Each number is 500 + 50 x the weight over the matrix's rms, rounded and kept within 0 to 999. Layers, rows and columns count from 0. Numbers have three digits each.

# layer 4 MLP up, 768x192, rms 0.13, rows 138-343, columns 32-63
514474441513467623482507423431531447578442571478491451503419525539505474460530428445471513519518
554529530483496465567512489526465461509483565420630498464516431470512512494470493557431556570512
474507609429594497430480493508471565416388439548556526549561447489492454492539586445465521485453
479370480534419624464503494385498506490482539452588573444529378502536501500478427525436489444536
423521533479529490426476469619519504439498517558489415455440424539540591465572408467480589506534
555527401438499436516484570593507496586454598451506499459545499464538477497531487475544520443521
517442509416452430486517525552534429556401435577596501504503478534516528473512494510446482462549
589551544467548488445507601583436583562550431440449494506435451478389459517517473559474514547473
514558443598506379461523536575545530395567398440512489530510511565480501475502585563570438543512
484436520300489525461530476496442596513462438506536484496519514554505554469484501577446533422417
464415485432475560529559441435555491441488513474520551625492474477506516468506454496445464483559
449516426441517457543547399474525508525427468608491551540526418452439413445486518498597470562570
457468429520485452450526421520462459591530509548454541452518510527428377506539571448492485426489
542569494523513475433546528498607481477461431472399537595558494604494528551535482501615436436392
501462463437465462509529527383501518493479538473549457527480479471424505541565473500487611447482
493524576438556513489498565498575508565396460573414543483510595520567468468543547504554557399487
622578469552510464434533494511477506560572523490447474538555502554557553558457478515501522539475
418532413582451497524517618478498450479538479432524456541502467462475508502448492459487540521501
504511474485456449430533561542455550497608494435438512492525523424583518473531520526538579437555
457494534486515481487527454422453502549456485497525580566490473391460487420501477502464533516541
461380431504408451573460448469476447519520489511531525485465448469556438431470508482556434516517
450484427607435552506532479475549505519546558485526505547473555467519497559531503432525486549468
465524512412538535565611526560594575451471543543553527477460554577451492450491494548556488530554
435556423513498463488396505483470488541481545496528444583528558516601407450443562456559544461512
604519454480523520544538538497435530537445635570459508536477463462565417475560400530463499522472
463507467457457492556461523439489488487523519461455439517550514489421531500586494503450407562575
532626524517388456538539416498479478524491497458527512438507465558541450475515433588533569502510
532547430500541558532546604503431472486411528520526436492448496515516555440403484505587619572579
518378465443412497485444545512461446553512526511426505595534503537505518504575455471541407508500
495550447545503446540550561550560484561484481463520506462485504514508448488444555511523473415491
502488520497487515451461416500494553542479590435493538593623457598445418517489467597484566519537
473470469465440503446519436419488589546516441476567604507450460567612522576521542452448501526535
445487522553560520442513448566417519455553427445420499493482522494557528506576457485478514574514
437562380487540494527391549455464545486506471435545458556422461530594517407505585535491498401562
422554486543446476532540593504516484440517501483546523567509486471503476532562507583596469513578
483478444435424548373367498441440610517456576597454477512565534555529518584409443512487366466526
513537460486526490348379613496563555557437540460451504460459555487533421518535399551549587522553
494546517593509518469563578518550431505506438556485542547491582546417453400444438413438519515461
502480537440499414510605495477518514476513530470435531476414424487443495422550441459492483461508
528445442542520504509483590449454531502474421483406556515517461488441452516561466536475456438593
454541435526424472499522482460539487527584481478502565426502578502478613489480500449537538442438
506475496521441449438489479440523474515409503449443514525491416509490480512572467574471506509455
566466467461541508533534510479497532483509533529393495488650519478544464507600434505559524555525
592479602418460427463446477554494469480493442377502544466566574513518490445475466494428517487514
484442474494497526549468519481382581514458431544481452533446581567465567516565491467582534552391
557532440474458427534482484497455533443538461482444503497554501568541492556547429483482510460511
473469605490471443461552444519474521489492542437382475478479471408515390455664468553454512554533
520465492516464625550489555545495539536514555487536551497560506580534480520524497551616490531425
506439537399425532542501499434515408436483472441511507598614550400455520488653548421509560499409
481427436420479535476501544643511510433452510534529375506563507429448553507580410481477488502484
551594559457556500504425571594522531535506489558559497575490547533550451501443533463584426476426
500552419463619518544497413526537574578508405522522519557541467529550500455490511498503548545518
502398476453373456524571482526562505463500470510428444462539553454457489573528530407426564595522
605536498532488520492502536511532494503325507508488510624515483548483533497583465543498480499530
439523412544558517456491556519528542519515529519474473582562469574601519489564528467458416497402
383542495476425548493478533428440439476548548485498540438487521479428509499443503424497439502532
609419490434474522560525449516580486540532555514448522468457560497544467556564447501504546528540
515530518435486453486519400446456538442397414460434551508445545557465516517597508460607420439438
428408524472467494574503435531538448565494644445479457415552507499485439487540576546438544521540
466412490576469457528521532383515561467528452419462575442525512524550560514443502427504547589526
365587476488524431405509496515460495467504435623564451544479482454545622508571449573470453474551
565510435473503575551446651507479394458486478481497649483489433436513496560537435478501532538538
519480403481463429559544415484447432474509496513479534457456566410492463407464573525543527522490
556511511519493539473564501490557491484493434552492538528501582440511493473458529562514528571521
648504518457462386561435525515520470550531560521531577541498406476450492504417419624497544562507
435458510490522468549516576368605500499432516552546507417532545517542519386502508424496520410465
518455471558416552538454532496544504560503591500446453478466464450425505534514563563496512519496
445554502512519534505438454483498511544479527569409478529462529525460507473397471501515541513491
538549577527552420451527438516408493490469459583458505461554460517519586472514417528517574569446
543582587505446591462453531561445509504523573550567561602553414460450493456489414516546533491557
523624494488503457458433505543518527478447551428460469524631471445513550407556547456503494464536
542423466548573516457372469455491505493519460493485506586539568576493465356522511474521463552601
536462410533531495557477435496505535516529484474474534554557404521491490460554488542489445649515
443509539576509487438494525603462530394500547627532550501503438498445475421482476460583539504481
579456481529546433416565461508429466527518484435425542493546537532484458508595525501467571526581
557417544453429552491537527388525555466539460520461490545440458500530495383560490519418505431496
417519508527519458432450487419532498500465610449524531558571520558491497476485503492489515496489
553549554523545506465381571500529585530393421514483489582447568474566499449532509520599443483496
511463581484470477466403510506486430622591503512495474458505468441506478499537456588495495542498
453586493477506389498583608483449468521440554511531538556462468411445465523444431578541470406477
452491421528532534352538601417479484478443464542536383459446541543493570491553572572490535521531
380591506518427430502422434538442470469545505535509472537429561515515566535531495537552450510547
528519523463508531492533466520522514505525574430469543453432439487515600528480430454489481466512
534520436455445434546557547537600516554477636441492551534489548464458551505490533558503516562604
473532507544531560503486517527429502537459460575430428516489403562423529486550553549470508500454
534515496609474582465543568495464539559572571385426508540527460465349458567495449407456499507490
505498475503493478474468504413435534389569456570462467433529524432502496452446468559498484529444
482531484493423526492473477424478483517512516499529440565583473527512551412478480503422487501598
514548574497434435480401506485461473594533597500518617481473540587389626437543419508468440434513
524494398503393556586556538448592442471406357604514518574436533490543575536534487546486525458507
415523449513491559433503488340437457485594538492554485502501444544506513528476472514480551533538
554556544551516593460502407516532484481532529468521510589502589441412464534458387421495443563446
486554493521448507471487530421462560530581469500512537488545454465512541489572452419526536541534
431524502453499476481541468490548533552549541506544442463596521494451440534462602575480500474490
509502524613465543471483541598474535437460527521546547456453504553409571445552504503506603535610
469495543482519504531468468409353517503386526453460434557453470415475433427411424577500513479556
511532428508554463492496487510482437459488485467519426553470554462466583526559466561602488631494
574512443559501497593480480507490539644557545550442519532533492481535517453488462579478494446528
477448483494489460579487483616492636577517527572487458424499459534509485571431371549506534495509
538531575487517538528424494471504544470529561483550492521376479492489478628526390575538418467528
459533471420469515447478467510581544519615475546477532586491474510488533476508475479484491496517
593556454511492542528483466562584574510531575455571396482508538506414462530482550490442426546520
441398515519548514400574473506481536405478622523469579499504500545522421448465506552524497521475
496556513465470420436570599493520460509487523385514497612456580498479539469537514460603512530434
601513548526462542501550473389453600467486600549478466505506507434472472414434486532455517443480
473502492631419416534500518505500501464402590556452590533382505565428529423459381513518484415450
518443547506519537519436396495457537501417423565566438536426540534463526539417439535508507558442
485485519469415496548470474430497587476421486446563396526508554468525475510582527500441523558583
550576539473427450438546463494553485515540516447462561507418499510476572407508474553488551546440
473568562428448531447487420509405611533453537460538518499437474481462403488439516551506517499571
535585506493471544535531516484623576569500515495474552447434557406488458532472446503437426463425
566559509547445497447620516452508508573530518484572545473461525530538592452490503516420569489523
553527474476416395481406531476538462506560427440496514553474494490549574372520525555513509533592
507538524554468580525524585537453501520581558567446418436479519498437488537518396408427531485482
581514557514378515512492516524561479539586517451510571479466527500465544431463509499565411497498
551533425418504556540618512525562496495494457449451527498497464496540569544535490550468434606596
374565525391470540476506416547440636587573583477594547395509523381451488464583542538484490487505
509436440554516470515502478609544467537538534545440412499523452535528515508513558494429481484475
497561488532435466434567497541563491529560579451526517529511552419484533440531540497399520482537
461590453477480495467466483423506411572503541501443652470556537523515514509519523532526535576590
509485534575513509411541576497489478552523467511539586524534451557488495459649468516501546585532
511504461474551508495460560547377542570440449556505548536481522571409551580464537531577535451539
558521505439596575403461431600486524488570524523428434518485555565510471583469425562590456452478
555529546520500468413442567516510563478638535473508471562494501449436584552489547526534520460496
474461526515489600579492465597489486559424449486597598517510437525489606503470449498655518563440
404568570502464487524492585488483505553581514421486494412467447520459551462423527470494580472497
531510567481571530508481532465447493490508432438523477460558483537472529421474575485489481605557
472564506562477469461545519439442539546499452514522546464531576485456490534446523491559487547428
474466464446533597555468440525487476488495532482546515442528518483464519381484422490546493498472
448519472489497451539464571525423544417585456455526556545538471418546565473482485521475513537448
542603571478421522603453546420552512553456462513550538495547434468541532519587533580521498455544
481479500539410500525470424526539474432423486449520364551462508526538484439468553480568537496496
481439471485514486472555457473591514455469502506492580504458487519569501474512534588390536458527
453459505583383456452610547609525481460554562545478533533508459477424454535409516528475536533539
477523575480432542473498505512445533523437455494421491436393463490558512509548516410393526513434
579519473447491457433485554525578419517447588463514583541478455485462529499515484577516494474504
518484473507496505478411473575492487523469513437592576504489517535491541445578560525446500525551
476545451514501428454561433450513481566485473509414397555511451606517504522538459544502535535457
429516515470519402486516517568524492486524606406489565470499533492411517487479462531596542560489
581406466506521522493450406443552514375509578436457520528503489469578498526459526469543495507476
505491525448552518543496602525491564546496500492504535537516577470464534478479501535470529669514
455566531535587440493534538468521548499524455538527581576531458564464542437534477540432430478473
501526453475547501557449472471527517497457452442499505442499505479450539550504488441469564484558
426511482476514506540436498446509419597423546441548487544461440547481469465420441474447476507474
508436506452489422519587450548504512506470399465565464516473384445562468516569476465485521546459
503479535497525462509616616452545513483494466463494537401453510522439506544543471546491512509530
523538558525478454448426478519457494517543529501516562419481527474413606464542522474491441390502
510503462490445468487478532546575497551409542527485461532591463563553480519388436524454491544495
547546473545561512561539491600514457570476424437472493429472498448483502490543517519423491490470
496464437489535402460512537539503535472447510412467554570461492542555548524462444554514521419574
434506451476451464514546505520538631546580542511460500618486465458518445534376486505539433448455
528588423440413493478455428632533544511496469397483465494557483472510525411534427483490519523467
473497579477360415508585506470618451507516409442526478597491541502459533466422512422491564481493
446556480533553512471426515415492563476517421444554445431541469535484450431497520477560460468443
482449394541443575456441668494422552513495401425527535411472572512553561523498448563510520441510
501519544426495487479602508474509503533482541455503478466485508440537551530477515520466518526488
504526517553473540493438488416507545428404480537455535628512584484474546524470465529486537506609
380567412574442456386535463552466511476565564513544481391416497515505541471462486479490561472528
467463504368483538466487554461533563450555490480502508527535506482431499501479579458414535521452
527489494471407543511520503521453513487500516515479539477465447494415549511546418490447453525537
494545505488456534439461536493462525427507391455506517533584568527364430511414554471435542434503
582560525499487532610559482510454517549506533478549483449540559492408497434505468384523457503599
514583566499662462524494576530557538483509494487560459547478504377478543450534536495508561500522
422646534512504491464395427448392458427534553458583481533511441477522531436496513454508337454502
483461470500474515575506512502517455524468454505498495445479464462566506538531421445448505601567
427531512550353526526522476542569375547517513424496576464531528520563613501558480491546400510455
466446541469479471438500519484513464466491477537515461514489580523498473534555462459556488486515
545501532429457475598537526496525510555440617483397448543506569562509579429499546504534617438552
432491471553527480433545517456496565501494499548562544427443494484475480497565469569466557485471
501450569423531368529506452533482586514494462501534526438487539540515516466451457517595513556476
503526456512519531557492506576497582503598431531509433436521490472565490435468571497426475448560
426428451531516516603507589472564512560486414459510552457490461591481468492606596483558489508467
475514494464528629554439518571515487500591476492454366505503555393504506451475440463492523512518
435444500435438586409549487438568537563476451434523434509596479478510482497487561430537401544494
471495536453522436540580419495397560397523424515578457405486508478558527479539451569525620488537
445508527517512502475579431469484499490538607456570555438593366513480599562502477468512512502582
465464443436439456519452440568501565462500496484511519532539431493496471541534546476527499460497
540450541502450550516453420488480519533582392484548457511466330455435491421444465544481460466567
474506483484439597566409486544488434488524479578488466489503553377541560520592467495496568580516
511501493562552546446508541468520459545529457572503473550508529535499488480483427443541420533515
500527423488440569484524502489466530423463543509634488509490543504430553479444427418484519590502
442475444562564527620488556528561580451524591512462502503505472336502553563577486461458527515604
510520535454430504447545592435454466512460491314470483422595491431518461515450522480576550549493
518517494410448541445452541510524497506476433555486426498508557462369465452527480360514448595448
413531464402546537566502501469508528417532425430536466540518452554485591417516462455525499544494
500490532490501520465455541523532496495321428535455525479600490468503480490489498548487495486500
519552601621439505570534551370395559431495473429467446567515441506486525586480545494494531556531
497518571413465515475428509416479503420438441494582486419500552537508518378507518467537560486527
484574519474425496403489508547465549511565450521470512511537486525565523502399452453383420515503
545543509498526511510478474473565474444398529523524463531441501500558504447482404536504557454458
420585530425546465513532395507544496428471416458479526568562666421552469470388440447504531540535
418509491564521519506451588447458571498473443500476493396535452476526480487460465489490606470431
461536578523505482496421531472476491497453466466447547582526558548552550478550451563470407558453
539524446517453533515515387547459506516563545487545500524503540544494515446535555455476499530479
530537489509546514562568531575453520490496519515427412469461454435421525496543504456532532461517
508440453530552374450458499555529487439508580524534418477531525432508497496448613504462569417482
488614410446505385513413470493495510516526453519527468541431509522546556528511593497457555528409
390514509503484448424502499468493595442594509480450517402474492459493489400488537454466523545556
550514467514541508518499511476459508516518457494537435476485484460593500408520531513427450494547
527498516498483439483568569393454550529431457487509495519439459606569521485462552449565534492449
573470417554482530412558542490512614515620503463519465442553505468500533604455496528591545526464
523517496470480529531441428418548465449499428599485541456619468512556549437543590522427524452550
529599475419437372537338541431422523500453470474510526445511496546473396460481478490454401613553
522489422461475490477552506529525511512489469484486523485541546474437455539490486538482516501496
424446570566444483444575489508525496579476447512406609438516577415441517501534371435499543443470
486505522523504518483534557572533564468572506524528435534474454513522492457565364509428432541417
# layer 4 MLP down (transposed), 768x192, rms 0.0611, rows 138-342, columns 32-63
525557464531511508520492528468543551518566453541545532485477524451478530466491491573489548456471
495450447544499575449509543481485553486602469553398542477510490522465379474512431414520528449486
495431452525474464472473507534502360552429509393508535447489609459508607504447517567408420568521
456467425374542366460545586570514567560498396523477568635529463460439463449497468486554530493432
545447462501498474559440521420493448481561483421550598528596592543397506577421455559541377460502
452417535406457566485465434495516500511510505500544607532416512494444574477490511477570428477542
496450519597464498457439552492473546482583489474412543427425514487424544520555462511503491460474
480554537623488549528480423536512395496438564396518541486596552540520477475459507431503549484487
483514505500485438559566453447412538490575504537435438521542427484514523480538508422408418503517
542492515628554449563467519487479531536488563431521524457499523494598480600544504535555507522535
501518557605522556496386587492502584531484513481362551402552448623480521498574602518484544542474
479454567385524600409473579488552460503530460467463441547531507550455542509532525451490546484472
476512562487520540526464473468555526453534542442522530546462429506513482422513496514467443568531
506419442519460449497483490523544497497506548460474488545438522403478447502482403518518428590616
559455489503474431513408537565468427519421466495543560487563571445596557498484538454481441494508
547552489468505549515463463530411578426529434521557505502444561502551398530529426513456524537462
426483524535512437544582500508452502441550502535481489511426420415435466472444538532550475499503
574488517468439502502468482515494561503561549559389520476487532480511513560486461447586445600481
533471445506414569480521538503492497463491538575441468456542512524452541564518513376519458487477
492512497420480463505546517518592539500594461493520472522476488545491548527435529450495507467407
550490446513518508450489547535513518544348490533439448488426538558479489601460391499457517542459
577488467473482467516559463560458495530398442521488563466532586446465492437501458568565504446449
481459423518520478424420473478549431503519483496458477498510486495486435582464479483443535543513
489503532556442493531519488499565489544487524514549627431454528461416652627529547457545435487531
466509459413510490521466565453518549532445476408468494547493541543432573518479522528435559480490
488481495503501570485557402570472515520476461493570541499530517538550476502424479547494589454456
438415473557541525501507469400559566451580519414546577556523458507453442485493515485583535427449
524363517509402468529506513449556568538526400454504544590515509463436428542492453470361494488439
489518479481536481502578572478551482495530490532507524433585496501468503529451447485498579432557
521529436493497517509468465435490549448550541373504535569446509543511519508583470529530513484491
467477530501446499482465419509463457494495462522494491452481569515512572440446555502479552539478
528532558517452473590524490469567379496478476545472414475607485470425529485465554620624550500442
512477484518471514540478466519478582511528504516453501450494485474444605555438496461579553465555
511448513510496429503603486458436508430492458537414560479641494374493465492451441498496511556452
537417454478489530515487454493458546586537571477477502473454498452568563433469524468422470563426
470521543495575434601509532511602535585422438456486541443500414436473509510594554481522628526519
526507555466525463531558462518502457459538505550540549465494516583473521518516486476478533530521
495511451481583442522513515510549501478531536435483412481567390501491462482487482453528477559527
444527529502525452479482516444490514553572453498571520461513549448493545490464533553506495492539
484503546502450458549533398544570490555510569480544485517544529470512559451445513407516490537458
448403466482457464557498527597506469532394498500517524506553550528487469557467510457509480505577
429539549436503513503499545537419544547563505499532490504576498506500485507547506556548463510474
558493528386437451389454437527464523482511558539505593457373524525433474440484492421609511496521
500392439490521555409561464490561467584539492468537534514444417463436470451538537504570490467510
564486502574509549433473492532525503502516549392565562495537516438527349543511470501487453358534
520456510574452544553493478453528498579408555520552556483375504462483593527517507494527519491537
485507424541529571479455507605513595591425446604557492517424601499490614476463516482536554481436
408542438494475442469529479523546471532535555477460510492423525517502485514487489502434560485629
439517478518487444510501476504492534549531548503464524378469490452488455498462494488575377493561
523527525621554561502490444407459449548571469505444526473498434601477466501406560497496429520541
500491553432502549562554476512432431544339505500496481525547493592471528445471507468463509541536
522431523487417477522476566489579485489533483503468476518475476527440507494528447488527382561473
470525545538546532485471476478469429496512578502586505450579439498540450416568514480556426496507
506458478532481385554467457381524520443502493535474329528610506520472410558440422519426577501482
541468508468508558485486514447541440497450509495487571432573523365498481495538469565508461513479
555526493405555538526562490550545410521451488501503527532533573546545493536504510478518499439586
405431448574569456494516509591482556479487474476510480525554501468549495526505491435509506537542
443497429549511560474517674539556425514461599516429395524520424551491468496429511536529547530463
519574419493499499500430577470429473464532460490580526548521521474555500403425438424494498479513
460544489466412586504412504535444383545469454480525466535451436558437534379518541503399498485502
521448494454594491502440408512409458476531474472488398561499546568487528431486502666539538514516
446475566525486450601565442489456503464516533506537447529471569554546562431557563558465453435503
536507489516512546457487518483509598442515569440559559543474472530468560442551464455457501536526
436425478531484460518493520418548491453492491500489482436535428467551540557485463470421545526418
543495522572510526521536453456477533503528366450507406483483497503616426447508650467530627475466
535480500482444572408562445562401553507504517490468525522508594515412435538508541624485475518463
454557493434563497458507491499440499404515431491518570534546511548554475489499500411518503487525
500476536496467496554594502554480458535416435426508484567509612447522510526549448365477520426505
485507588528463526520475494463511559518470504386576499520571576526502513534478584466493439490593
404496538527515433439549513485498462527445454346635419424442514466524523459481584496546486499437
489449546558404566493560470540490527549441430543412406511514485602418486488494387546533548570491
527554476440547495519476548494525569556582507510487498458502464482517466576491511554588537462436
522500498414489483591518502481531429394450632544562533438495481522510531472539532444525549423473
595432469460566612601521384453385388457419487513606454461529525532517450514401444500460542424565
464474679517449528513498453539487588552505498587498498478669497536439535479535457562540561563471
480554506475476491553409501651450573520504476519515493479505579498371496580533549505489389555475
473532420523465449538649553492456519519450391482444540566490527456467514517460525483513474463451
499408446523446496527500327487491352497555480452446552392573370538472479486491488510454530526534
524446543524560644522531438482481542499381456436558486515471472412499486573381557486510560571536
542445439558447570494446455511469560401558463466437524502523465518498426495437525501523592601546
483464480462509561502459462577514457548590560422462620481501457459520419530478539469451491529557
477526483535551495570549559471561580561471418401540452443559565581453416478454503576533457543440
566502431498477520503514467458531518480553518501466413433516587546546372540464470475463521510399
447550536514588556490516429519436488458529346548538549470539552522483391544519519510546558506461
578447523473519481511504472410569457525567580440451522448511517526497441555529482446507448542513
585495495551474416521471539465539405440470444561533542527469487503546546555425512451520547477496
503563518493497451554509565521521526520425550518527510525457466576575464507545523519500512424513
566537481535573517449495494571534463502551493370465602438460502461510485477522498529524467440450
508502458454554471527534458461514390547503418504470498464460527568539578549500395423544653489466
545499571510605448453501494574446540611546576519490521523496459523485498456498475574493584503524
569518476545492463543527515585583456512456499510487510433467580512498462443580492494428474495458
541438518495448472453437538520473523555460432543483451507479375554500492505547489637499531489600
496387500555545414583430412572519498493510472439442405506515534503555543642501514470493525419576
509500449533540475454504463515515482509505416446418444555456440449459522423394490439502469522521
469486518589606552577574532564497395521521569532425446441487494477491462445415416475603455527362
495450455543493496527536476530509486479613552532513463425594537446561565612563513486501552444454
573495490556527482457537563511575515547566505520477628510433528485496463540354537542402487390442
416557507513469459472512481495463516386552432469497471478489425457450537518448545500416469399427
465520509493422529378540546437453573406526532466441548566470542379535463436587597450528464457441
507484403540439439542514513554456538574474554546464528500582485524534522421525547504503529503454
525442470522430488487541500498485466502401517424466439500552566507564501533467492532507578462537
603513494447535591466478544580508441489591553435543512618518441443511443476561458503495489515485
513537476489423439472462524490543473537536545488554426505597455441457558580535474476594430497470
491513473558525548575471453468520600517498576565463479515515456492464450600454504485504563587507
429538487494452451514519473503537448500531534473449465435490487521493517572514493540505530546551
546517555469518538488413491476541537564504467470522432536394528476504500588532588558552532563557
405623472540448494513517573500449578412530558473495473513530498405535514505503510511482472332558
519437412542582554426545464521420371486491503489472506589405506436452558574462451561559544419381
409495488563500525527512495528505543524460470569500409545541576511502576537560543521510462414576
483373485477577477489519577559579444534506496503436523494531471537455521440571476465534439526492
464474518499538406562524356488433489491509570538545503437533459519554525485589564492566527478513
503505528500450599475474581513541528490521438480481495547516434476510369567485450473449352495502
499467539517544559492576470529529528494486563536546560485461485459550528442462481501535570556450
491481446554478432460500505433521447466466504432548501490522566448541552479431549555643552552568
347533478500613442477483485536484586445522470541494449476510472531544505563555494536442504449495
472517514537456474531438549469373469535499518526500485519464553513449583446438598520505558391463
573505498517554454537555558510502545562556467487375495512523510549486504391564510533459546470529
503492529482427593471567542427417555468454526476522513546442588425512470401532467537582543497380
578441476472550528553517522546433488513466500527473463413487542589561567523510438516610471437434
496529460574465480529447504440410529605503539432545466604534425553474419443579485541456415414446
512501474423489481524511476576456457468458492605491513487483603408403534506480544459518434435429
493530565559494496527520431542608468443511570490515470539466467461546430440550514464456434469522
496491509583458418449501523454438614358454440556567469499499409458390538475528544513425544608439
441500382479524452511513454567473516494504536497402617469493449524507486406475499534394496617369
508489456470580498480480509375565555493621528449475403445384498422533485498438544549435489394529
544475453514557455482517437569552499590504533616523486531471411439535519460550383498491450509505
460477581566393443548519524522528545470453633515529548493474498507512508555538372547401569458546
566470412454444518531478497482438429559573563498479610545523495480583442555500516465482523413518
499495540470499490495632608510485497542565460540505497500526501548483463665506553542477491484535
432485505478505436446507453515532507562541407526459485539511538567549523445509585526503529546479
501507392489496512451528462580455503350508522439460520556414462545419519468424451423472495453555
519533550449523499543541535499535510524474538427494528481516511456467539546507469482478454508499
482502496507483544533473551538466604456423444553496487568524572480515487520508472452613535475524
564443445497513525541490370514579495543558484462476579455471581506443615545547608477526514522493
472459504446531435475499575460506503502535586512577527520503490455472524487490453590607471413504
449465520577499563525519448509506475518519474539559423453427515565589496406564463475485468479542
511539538523444528446485450534548425608504586562504413503520535485417547549423460462501464413530
546477448472430522501449582586384503403487460486467512524485534464454529483439523457571455421577
492459512477504493507417521494494489507489532523463486532412454522621547639537523510418555566437
405593486482508507438530516471577470461507416470522429582421544511458541526493552499475541583638
506442519536518490570508417488554405396516478501533441495473451430511455503530526430489540369516
546522459474480491457488413516567465486479506566475497505422529425540579529457387595499575465506
498439481474467385490496570388442461552501488520475518583517490449511533542496431434547489458419
514463489429478558469513442478417526559459514567496497495395606464512490469567526523512499505484
510365448462509539549583518450516501464486538489518580530406662465469558462527485433539433512548
553516407474504481559369450469457439474499560528515440601538552458501487479521481470493475518440
531506496469564561507485534525545488507481467526481483496534536531545426536428475563570575549495
513524441475511461407561493505443571425589504509560543487513489424519498520579484480508544516486
538502497499435495483513474449422492461508532607487497504490478651482438520531527556588457489479
480554537498500585540498430476528475539591517476468495449479458467459522432494549425512573548442
516460527485517563482458522430485516419461478466493462455558473472486541525571550466508573513451
461533485527462484533538525463475462500424496607532561520480498538422520565406569550538486558465
386523447564451462486425523510505456469575505515515630509547418460547404619546546441530549416494
522427502485480628394595476419509478494462527488578502486438508475547500575509492472461578533476
507449569446578444535477361507596434581533552541445566531518424554508430417522436449505524453500
452399392539477447434413497492508430461485487470569548469604485453407517477447522524523485470541
454459427517499441489491463523464394551469493547452552403487435551483474514498519507581561484487
570526556530446534514361516465500527600496602484507449523484444471565460486459443520507534540512
477485582543498483579457428518416469569445485508535553500549510495553502469582438533530460512586
488447484558500507533428417448535519477580492436549485433594461453496411412482578584414612518412
523438522527546539525490586446599455508510527495532470469487493430510525483521452562553465538522
499443510527572477460540516564526432513530462474489516472417472497565481640389509551492504465419
436517506538435548436477503522437439475481512564417488429482409399590452474502505463444461578475
568522464496505440637562493451496583469446409549406586476473528430488452443535489564475520547476
524550555463441375497549563395586473568456448648436583533702584478532509568479378528450513471532
498536463498492534488466513483465621413428439460452491543544441500425510504510631517409544514466
548494532495543461555500444569476483544512452532506579520498484461524515523489546507506491516504
502544433496556532395457500557487525471522408486558506444496484536470329595551508507516520542539
458531528492462449474411528485508501481465498513524443598513538404566529510404544540481531429530
488466428492434549537539622451406434493520455462495563561526552509549443551453513455490437463431
453471500473523430495535400446515377539482450437500527538524535540415505529544479467582564575472
429549614521527442475492465521559438459543537513397535522525427441520490554498433545536581530515
484506505472437449472544485440442549461423454487532608419472493516533465532532519540508492512446
567526530553551501569485382482491571490539466510513514470479545437444477537540537510551493403395
468469508441521485558580567494508564595507567497496510544462549478526503513490485465461416544461
560539529512476478480526493511511540523435408464555570520492674567472477487545458543540486550458
531505564527506517483515632379556464499541531453543539545453557447430542433499452476554523487539
452464442475577440465613590488504490473469696451378511461499586533570451583472528530574480502522
446527609463545542436507456449506547496438461433439598460515585501434461540471564556536450521505
430489589532531449563498511487467498483425489507523614431603559455488588520606510561524630470444
459476589462483396571534472511545588547507513481445524488437544539502545478507482597465586494549
571472541518425439477533518531445432518504444440462475368534524611477534479369449457515527494475
459508495520554469518503429613556526546577589599482531550460500555469514537496530545414451519498
493573439538549578498425479587514415530612480554504565533544455499482510487448470496528549554457
543479573542513502437500498485498489557433426562477418490509501533482443512554517539474418435455
464512473490521511389467384538535476470487439517469470448558571541499448392533492591448529402467
500476535438560458495541490636546523487454414556460518489466538494554534448489467516476421484532
488510489601493514525507551522510502552547572545465647527532454492454442543491441551457425482410
472452490529535461523518440539550509530481498517536560513521481475413497519540520552609518477491
393494465536506442566588419616486501536515525556495505506412542504428504531523540417494460497522
553403532572435495519463487527443516518585541583535545493527472555380541482552423506564475468438
455488515528536520440520495536433497533464541462506461503516558533428506502514517507550378502514
569494444529515454407458450535506498511468532466495557500537512414534529492516504445478547448501
525503428530467507494535465430532468407424475534463508450544488488557529507486495547523443490409
483491550516559547457464539594529449420486424534463448473480509525556533472472484525450465516500
488596505549412603523567495486577525592518497534485470546461519537451497506532448516492443605571
479473512528522530477557588529497468494419543551579516506561461425440465430482539504595509489646
526472545497507509561550512476490517490371462496565500535515546532509479615405578570563538447531
484457481551523458515503531542482540465525495514521570483498481515398450487477545506611519463509
504430465414480502497565495455466500498465517620420567547458495462520536450516420572421516492479
470532493407520521488484569503517550505448458483457500510442514537382541420531513444567521429460
425438409510507465454557525469508544541531571580565551484461501529503518478459399556560424503479
615443441529483579466549507569525495494487545493431419506532529437523637492416551563527598425435
526522638518528515573425480444456508508384494406573495551512504520510587512501509488482455508445
510544461490523565441488421522517548503530486553594462571527440540498428470464602541489525506524